Weights of a small transformer language model: RMSNorm on the residual stream before each MLP, normalized values.
Each number is 50 + 10 x the weight over its row's rms, rounded and kept within 0 to 99. Layers, rows and columns count from 0. The size before them is the row's rms in percent of the matrix's.

# down: layer 4 MLP down (transposed), 640x128, rms 0.159, rows 358-366, columns 0-127
# gate: layer 4 MLP gate, 640x128, rms 0.162, rows 359-366, columns 0-127
# up: layer 4 MLP up, 640x128, rms 0.16, rows 359-366, columns 0-127
down358 098:41 48 67 70 57 63 51 57 42 44 47 51 35 69 27 47 73 67 50 58 41 42 36 46 60 63 51 53 56 69 53 58 54 48 53 42 56 52 51 53 45 45 40 50 71 57 35 53 53 40 39 52 62 60 55 38 39 46 53 43 42 49 50 51 69 51 35 47 52 48 52 45 27 41 66 48 56 40 55 52 54 56 50 59 48 37 59 53 47 71 56 59 43 54 66 49 41 40 54 64 60 56 58 51 53 48 56 46 39 56 35 62 28 52 61 41 44 33 71 69 51 64 61 35 38 52 52 55
gate359 075:47 41 42 52 43 46 46 47 48 50 45 36 57 43 58 38 54 52 60 37 48 49 54 37 53 55 47 63 50 43 55 43 48 66 41 49 61 52 58 54 43 48 40 64 33 55 55 48 58 43 41 62 63 48 33 59 48 29 32 55 49 55 54 37 43 29 53 28 53 37 36 43 50 51 57 71 39 45 61 50 51 36 49 53 49 56 43 60 66 26 59 49 41 42 28 51 50 43 43 52 46 44 33 51 41 69 46 70 52 63 51 49 56 69 48 52 69 50 51 59 38 63 63 55 59 42 79 48
up359 080:36 33 49 47 65 52 39 52 59 49 45 49 58 33 41 48 49 53 37 48 61 69 52 58 50 49 58 40 49 50 51 36 31 42 50 65 69 48 41 36 18 45 46 71 42 45 37 36 65 57 42 48 49 41 51 28 40 48 49 47 49 52 30 56 59 52 57 67 54 49 52 53 48 59 66 52 52 63 46 47 47 52 66 58 56 50 54 61 44 52 34 56 37 59 60 43 50 62 53 39 58 51 38 61 37 50 61 38 35 48 53 43 57 38 55 37 43 59 58 51 33 36 31 62 66 43 68 56
down359 081:59 56 49 51 34 68 45 47 41 61 46 59 55 45 61 64 53 50 65 33 53 42 31 45 58 41 64 53 60 38 55 50 60 38 43 35 37 54 62 66 41 59 46 48 56 35 50 34 54 35 35 36 53 58 57 55 52 45 41 35 37 59 68 45 52 58 41 46 45 46 50 32 54 46 56 41 49 51 77 42 67 42 44 56 34 54 36 59 52 57 40 43 84 64 57 61 49 52 64 51 41 61 57 49 44 51 48 54 52 48 38 55 49 38 49 57 54 30 37 51 65 53 62 46 41 61 42 45
gate360 101:54 59 33 53 64 40 53 40 41 57 42 45 47 60 26 43 38 39 45 53 55 48 48 54 37 62 54 55 61 53 47 64 47 62 54 38 61 49 41 49 49 40 45 43 22 60 56 67 55 40 43 23 41 60 64 57 59 53 56 47 60 58 54 46 37 53 49 35 35 44 25 55 52 63 58 36 37 64 52 34 40 51 50 42 36 65 44 54 65 54 50 59 58 56 56 56 51 43 60 65 51 66 52 66 48 44 61 49 43 51 34 38 62 43 48 63 50 49 60 64 59 47 51 55 39 48 28 58
up360 098:39 64 43 46 43 53 32 37 55 53 53 62 52 50 36 46 54 50 58 64 60 61 47 69 54 31 43 56 40 53 34 59 42 68 54 33 58 64 48 46 46 42 31 44 35 47 57 47 39 36 50 41 63 34 63 48 41 61 53 52 47 62 44 47 56 57 61 59 39 35 57 66 40 46 50 55 39 50 46 39 37 51 72 45 51 49 48 62 57 54 42 76 57 53 65 58 40 45 48 51 43 60 52 56 48 51 61 52 44 47 35 54 63 48 43 48 45 38 51 56 73 51 49 33 61 46 25 71
down360 099:51 53 60 57 45 65 49 50 43 52 57 57 43 45 41 71 33 50 61 85 48 55 55 59 65 70 60 42 42 53 60 30 51 55 43 53 53 81 44 47 51 36 39 48 49 45 58 64 39 56 50 58 57 56 47 34 42 35 28 53 47 55 49 57 54 61 42 55 45 33 47 48 63 42 61 44 55 60 45 54 52 52 60 56 42 51 30 48 61 54 47 39 57 52 47 70 36 59 56 58 56 51 46 42 34 42 39 68 39 65 52 51 52 52 43 54 44 48 38 54 39 54 57 41 60 46 54 25
gate361 100:54 47 47 73 53 32 32 59 52 33 35 55 39 46 42 56 56 41 37 42 46 48 30 49 52 68 52 48 53 53 63 50 46 53 31 55 48 49 39 46 38 46 36 56 47 55 51 58 42 47 42 66 47 62 64 45 65 60 57 48 64 60 44 59 44 54 29 67 46 46 54 38 63 64 59 34 39 76 55 43 52 53 36 56 56 59 52 38 64 44 39 46 41 54 80 49 54 42 52 50 45 66 55 61 41 42 61 38 29 56 59 58 45 55 47 59 60 36 42 50 53 53 57 48 48 42 53 63
up361 100:54 46 42 57 33 42 47 51 58 37 44 65 45 65 52 50 58 57 29 40 42 61 58 50 42 55 46 63 50 47 53 53 36 66 44 47 48 69 63 64 65 39 65 35 37 31 50 39 45 50 40 57 38 49 33 67 68 58 46 42 58 55 61 37 40 50 60 59 58 39 27 49 59 52 49 44 53 68 65 66 46 46 53 44 43 58 52 42 51 41 43 50 25 46 57 56 63 36 55 39 38 47 47 49 46 47 54 54 32 66 65 56 53 60 46 42 61 40 47 50 45 71 40 52 49 55 38 64
down361 100:41 46 52 43 52 48 49 63 66 49 61 55 36 55 45 62 53 54 48 43 44 39 40 35 37 69 57 35 67 43 50 38 58 50 67 43 46 42 50 38 60 39 58 58 50 45 48 38 48 40 41 35 52 41 39 49 74 55 56 37 62 57 55 62 54 42 53 60 62 43 70 57 42 36 48 60 45 59 46 49 46 43 41 53 41 66 64 52 48 48 29 36 66 40 50 54 32 47 58 58 36 45 55 37 52 50 52 36 42 34 34 60 43 34 57 45 45 69 75 50 45 38 37 38 39 48 52 58
gate362 097:62 68 46 57 37 51 47 49 49 49 44 59 44 51 70 63 55 45 60 47 63 42 61 59 41 33 46 58 43 47 33 48 40 60 44 45 62 59 46 63 61 66 36 65 55 55 60 51 43 60 41 60 48 41 54 50 50 61 59 59 62 41 37 41 55 47 44 47 64 66 35 66 43 45 49 37 50 26 45 26 53 52 59 54 44 41 45 60 53 47 48 52 38 55 50 39 53 45 61 54 54 59 46 59 57 68 45 62 52 48 57 46 41 36 45 29 72 19 57 48 68 45 39 51 66 44 47 57
up362 095:48 52 51 68 50 46 46 54 49 51 62 41 62 64 45 66 43 56 55 50 47 40 43 57 50 34 46 43 37 48 34 29 53 54 30 46 48 65 48 59 44 68 49 58 38 49 53 42 55 53 58 53 60 44 46 32 47 55 51 58 49 66 28 43 60 53 35 27 76 71 47 54 49 46 52 51 38 39 37 45 50 25 47 45 42 46 64 51 55 45 45 46 48 40 53 52 72 49 43 51 41 50 53 63 52 56 32 65 50 43 45 41 50 32 63 50 62 40 51 61 53 48 56 35 66 42 61 28
down362 095:29 55 58 63 73 45 58 37 57 40 48 45 54 29 48 58 48 52 45 67 56 60 58 51 44 60 48 55 48 63 45 47 52 45 48 53 52 40 58 28 51 42 40 49 41 71 34 56 54 46 42 52 51 59 43 21 43 61 50 30 39 53 42 47 41 36 27 47 62 42 69 61 52 52 63 61 36 45 47 43 57 53 57 51 53 52 53 53 49 46 49 55 63 47 56 50 60 58 56 49 39 34 44 45 40 37 51 33 47 46 67 65 37 49 25 52 50 44 55 63 46 69 67 40 59 53 54 49
gate363 106:74 47 53 62 62 50 50 61 51 39 30 54 45 59 45 45 60 58 58 62 55 53 56 39 40 50 57 59 56 41 41 58 53 58 47 54 69 61 49 38 60 55 41 44 39 64 27 48 61 50 43 30 53 49 57 54 60 57 53 57 37 62 57 37 65 29 50 47 50 43 60 65 61 52 47 35 45 38 68 56 47 56 53 75 58 50 62 58 45 46 49 53 38 72 51 41 33 42 48 48 64 54 33 38 57 55 46 46 39 66 46 59 60 65 44 35 48 42 70 45 52 43 68 33 54 51 48 46
up363 104:65 44 51 45 63 50 38 57 40 40 44 54 48 60 47 47 74 51 55 54 69 34 69 30 41 44 50 44 61 42 44 67 47 46 46 46 59 50 34 46 63 37 39 49 68 49 32 39 68 40 59 43 52 50 52 43 56 39 50 56 47 59 59 64 72 36 51 56 27 36 54 69 44 49 54 35 44 41 58 49 44 49 56 54 60 51 45 46 42 55 46 43 46 65 40 41 38 40 50 41 66 67 55 55 48 56 30 50 38 56 68 39 62 60 52 30 53 48 52 39 56 52 60 45 65 47 38 50
down363 100:57 22 48 47 65 40 48 56 47 42 48 68 44 47 54 47 61 60 52 58 56 55 61 54 53 44 49 56 63 46 41 41 46 48 59 43 50 54 42 49 50 52 52 24 45 54 57 63 63 70 54 59 77 49 53 60 34 72 48 58 45 56 68 54 39 45 37 47 48 39 60 61 47 09 46 56 41 44 47 66 57 47 59 43 54 42 58 39 49 58 43 46 48 45 46 59 69 41 34 55 67 45 51 35 55 40 66 54 71 52 39 54 54 54 48 38 47 41 46 44 48 37 51 48 50 48 45 42
gate364 100:66 60 51 48 45 45 44 74 63 42 50 58 38 52 36 62 61 41 55 67 45 36 43 56 67 62 61 72 55 54 49 39 55 36 51 41 57 52 46 57 62 44 47 31 44 48 49 64 62 40 45 55 57 52 61 63 30 44 56 64 36 48 34 32 54 62 56 52 40 61 56 48 40 60 52 49 51 44 50 50 56 72 50 53 61 45 59 44 60 30 27 42 40 53 60 41 41 57 51 43 36 66 51 61 58 46 53 53 36 61 44 43 64 47 42 48 55 51 43 49 54 43 52 27 30 61 46 47
up364 095:58 28 49 38 68 50 39 53 37 51 63 45 32 61 44 47 52 60 59 34 58 49 53 36 36 51 44 49 30 42 55 52 42 44 59 65 43 43 38 70 43 51 39 49 68 35 54 48 45 40 50 45 62 57 55 33 26 55 40 32 52 62 62 63 35 51 54 69 54 41 55 48 62 58 44 61 52 50 62 36 49 56 62 59 48 56 56 50 51 38 54 52 44 58 35 43 53 50 41 53 61 42 50 61 43 48 47 48 67 27 47 65 52 30 56 38 43 46 54 41 51 32 63 48 41 45 39 43
down364 098:34 30 53 46 40 41 48 37 38 62 39 54 62 59 36 35 42 52 58 51 52 56 65 33 30 57 58 33 53 53 42 58 64 59 30 52 53 57 63 58 53 56 47 66 59 64 43 63 24 51 35 43 48 52 52 47 65 45 47 48 59 38 50 56 42 34 48 57 47 59 42 44 56 62 53 45 52 51 51 38 54 39 62 54 47 96 51 52 47 49 45 55 50 52 46 50 56 62 52 66 40 35 48 58 45 48 57 38 44 60 47 55 37 44 61 38 55 56 53 50 57 56 59 60 56 53 61 63
gate365 099:52 52 33 57 55 37 53 58 44 34 47 50 50 54 55 47 57 59 33 64 39 36 52 34 47 21 42 35 41 53 46 32 57 41 51 44 53 59 57 51 56 54 52 47 49 46 46 53 56 50 51 43 62 42 55 54 32 59 45 41 57 57 31 62 69 42 25 53 51 37 49 70 56 56 61 43 45 60 45 56 47 65 38 44 40 47 36 46 78 43 43 53 33 57 58 46 60 46 57 54 41 57 40 63 42 46 47 47 54 69 45 46 64 37 45 57 62 69 61 35 49 53 43 36 34 50 56 63
up365 098:44 54 60 59 51 52 61 48 40 46 72 34 61 55 27 58 51 36 55 47 53 42 51 48 49 44 53 45 60 37 59 57 54 56 51 46 48 46 33 45 39 54 58 63 44 49 48 58 34 43 33 41 58 48 73 32 61 48 55 41 74 32 57 53 62 44 40 52 49 54 45 47 61 32 59 49 54 62 52 41 46 49 41 51 77 50 40 43 38 51 59 51 59 40 50 50 50 54 50 39 50 50 45 52 56 64 15 64 50 54 75 58 62 46 40 35 52 54 51 42 50 50 61 34 58 57 33 38
down365 098:46 68 47 60 42 32 47 58 36 59 54 46 51 61 69 63 45 42 19 59 59 35 52 58 46 60 41 45 45 52 48 38 51 44 38 56 30 84 50 36 48 47 43 39 55 50 57 57 55 59 50 71 64 49 37 58 49 58 53 49 50 58 44 44 53 43 54 50 67 55 37 41 45 44 33 64 45 50 50 49 55 55 53 60 61 35 27 41 55 52 57 45 51 55 63 45 44 50 56 56 43 41 51 36 60 39 52 52 58 63 50 59 41 52 48 56 46 69 62 28 37 33 47 40 39 49 42 56
gate366 105:63 60 40 53 73 34 69 34 62 67 70 58 49 60 54 45 64 49 61 61 54 37 44 26 62 46 43 55 72 47 62 48 49 55 35 48 64 37 30 64 37 51 30 55 47 54 37 66 49 43 48 55 45 40 65 48 56 54 51 53 45 56 49 69 62 52 45 40 61 50 39 55 46 50 39 43 44 55 56 49 57 44 60 52 48 61 52 46 47 62 29 45 49 45 59 50 47 45 54 48 40 63 56 49 53 48 55 56 37 41 43 49 55 58 37 36 77 57 67 32 57 41 40 51 53 45 46 54
up366 109:41 36 60 39 62 58 48 55 51 58 36 49 48 44 53 53 67 43 54 60 49 65 68 58 44 47 47 46 48 56 50 41 40 28 55 52 21 53 48 55 62 55 56 41 48 60 54 45 70 50 47 60 34 63 44 43 62 61 49 43 38 41 51 46 43 34 49 38 41 41 40 61 49 58 39 61 55 42 59 55 47 65 51 53 62 28 34 70 53 63 77 50 44 63 32 59 48 50 51 34 60 30 44 44 46 66 48 56 65 40 64 55 58 49 54 64 36 50 42 61 49 56 47 47 57 47 46 41
down366 108:51 40 58 51 46 55 41 56 52 52 61 54 55 53 58 62 49 49 55 18 65 35 62 43 31 56 52 58 51 44 61 39 58 39 55 59 48 37 49 45 62 51 56 49 28 42 54 43 42 57 49 34 43 60 62 49 45 55 61 58 56 45 53 35 48 45 50 73 31 49 52 44 57 59 46 48 63 40 54 69 44 54 64 62 41 64 54 52 55 42 56 41 39 52 52 44 46 58 55 55 55 36 66 66 55 57 42 47 09 60 42 45 62 45 46 60 80 55 43 41 55 46 46 53 58 58 43 55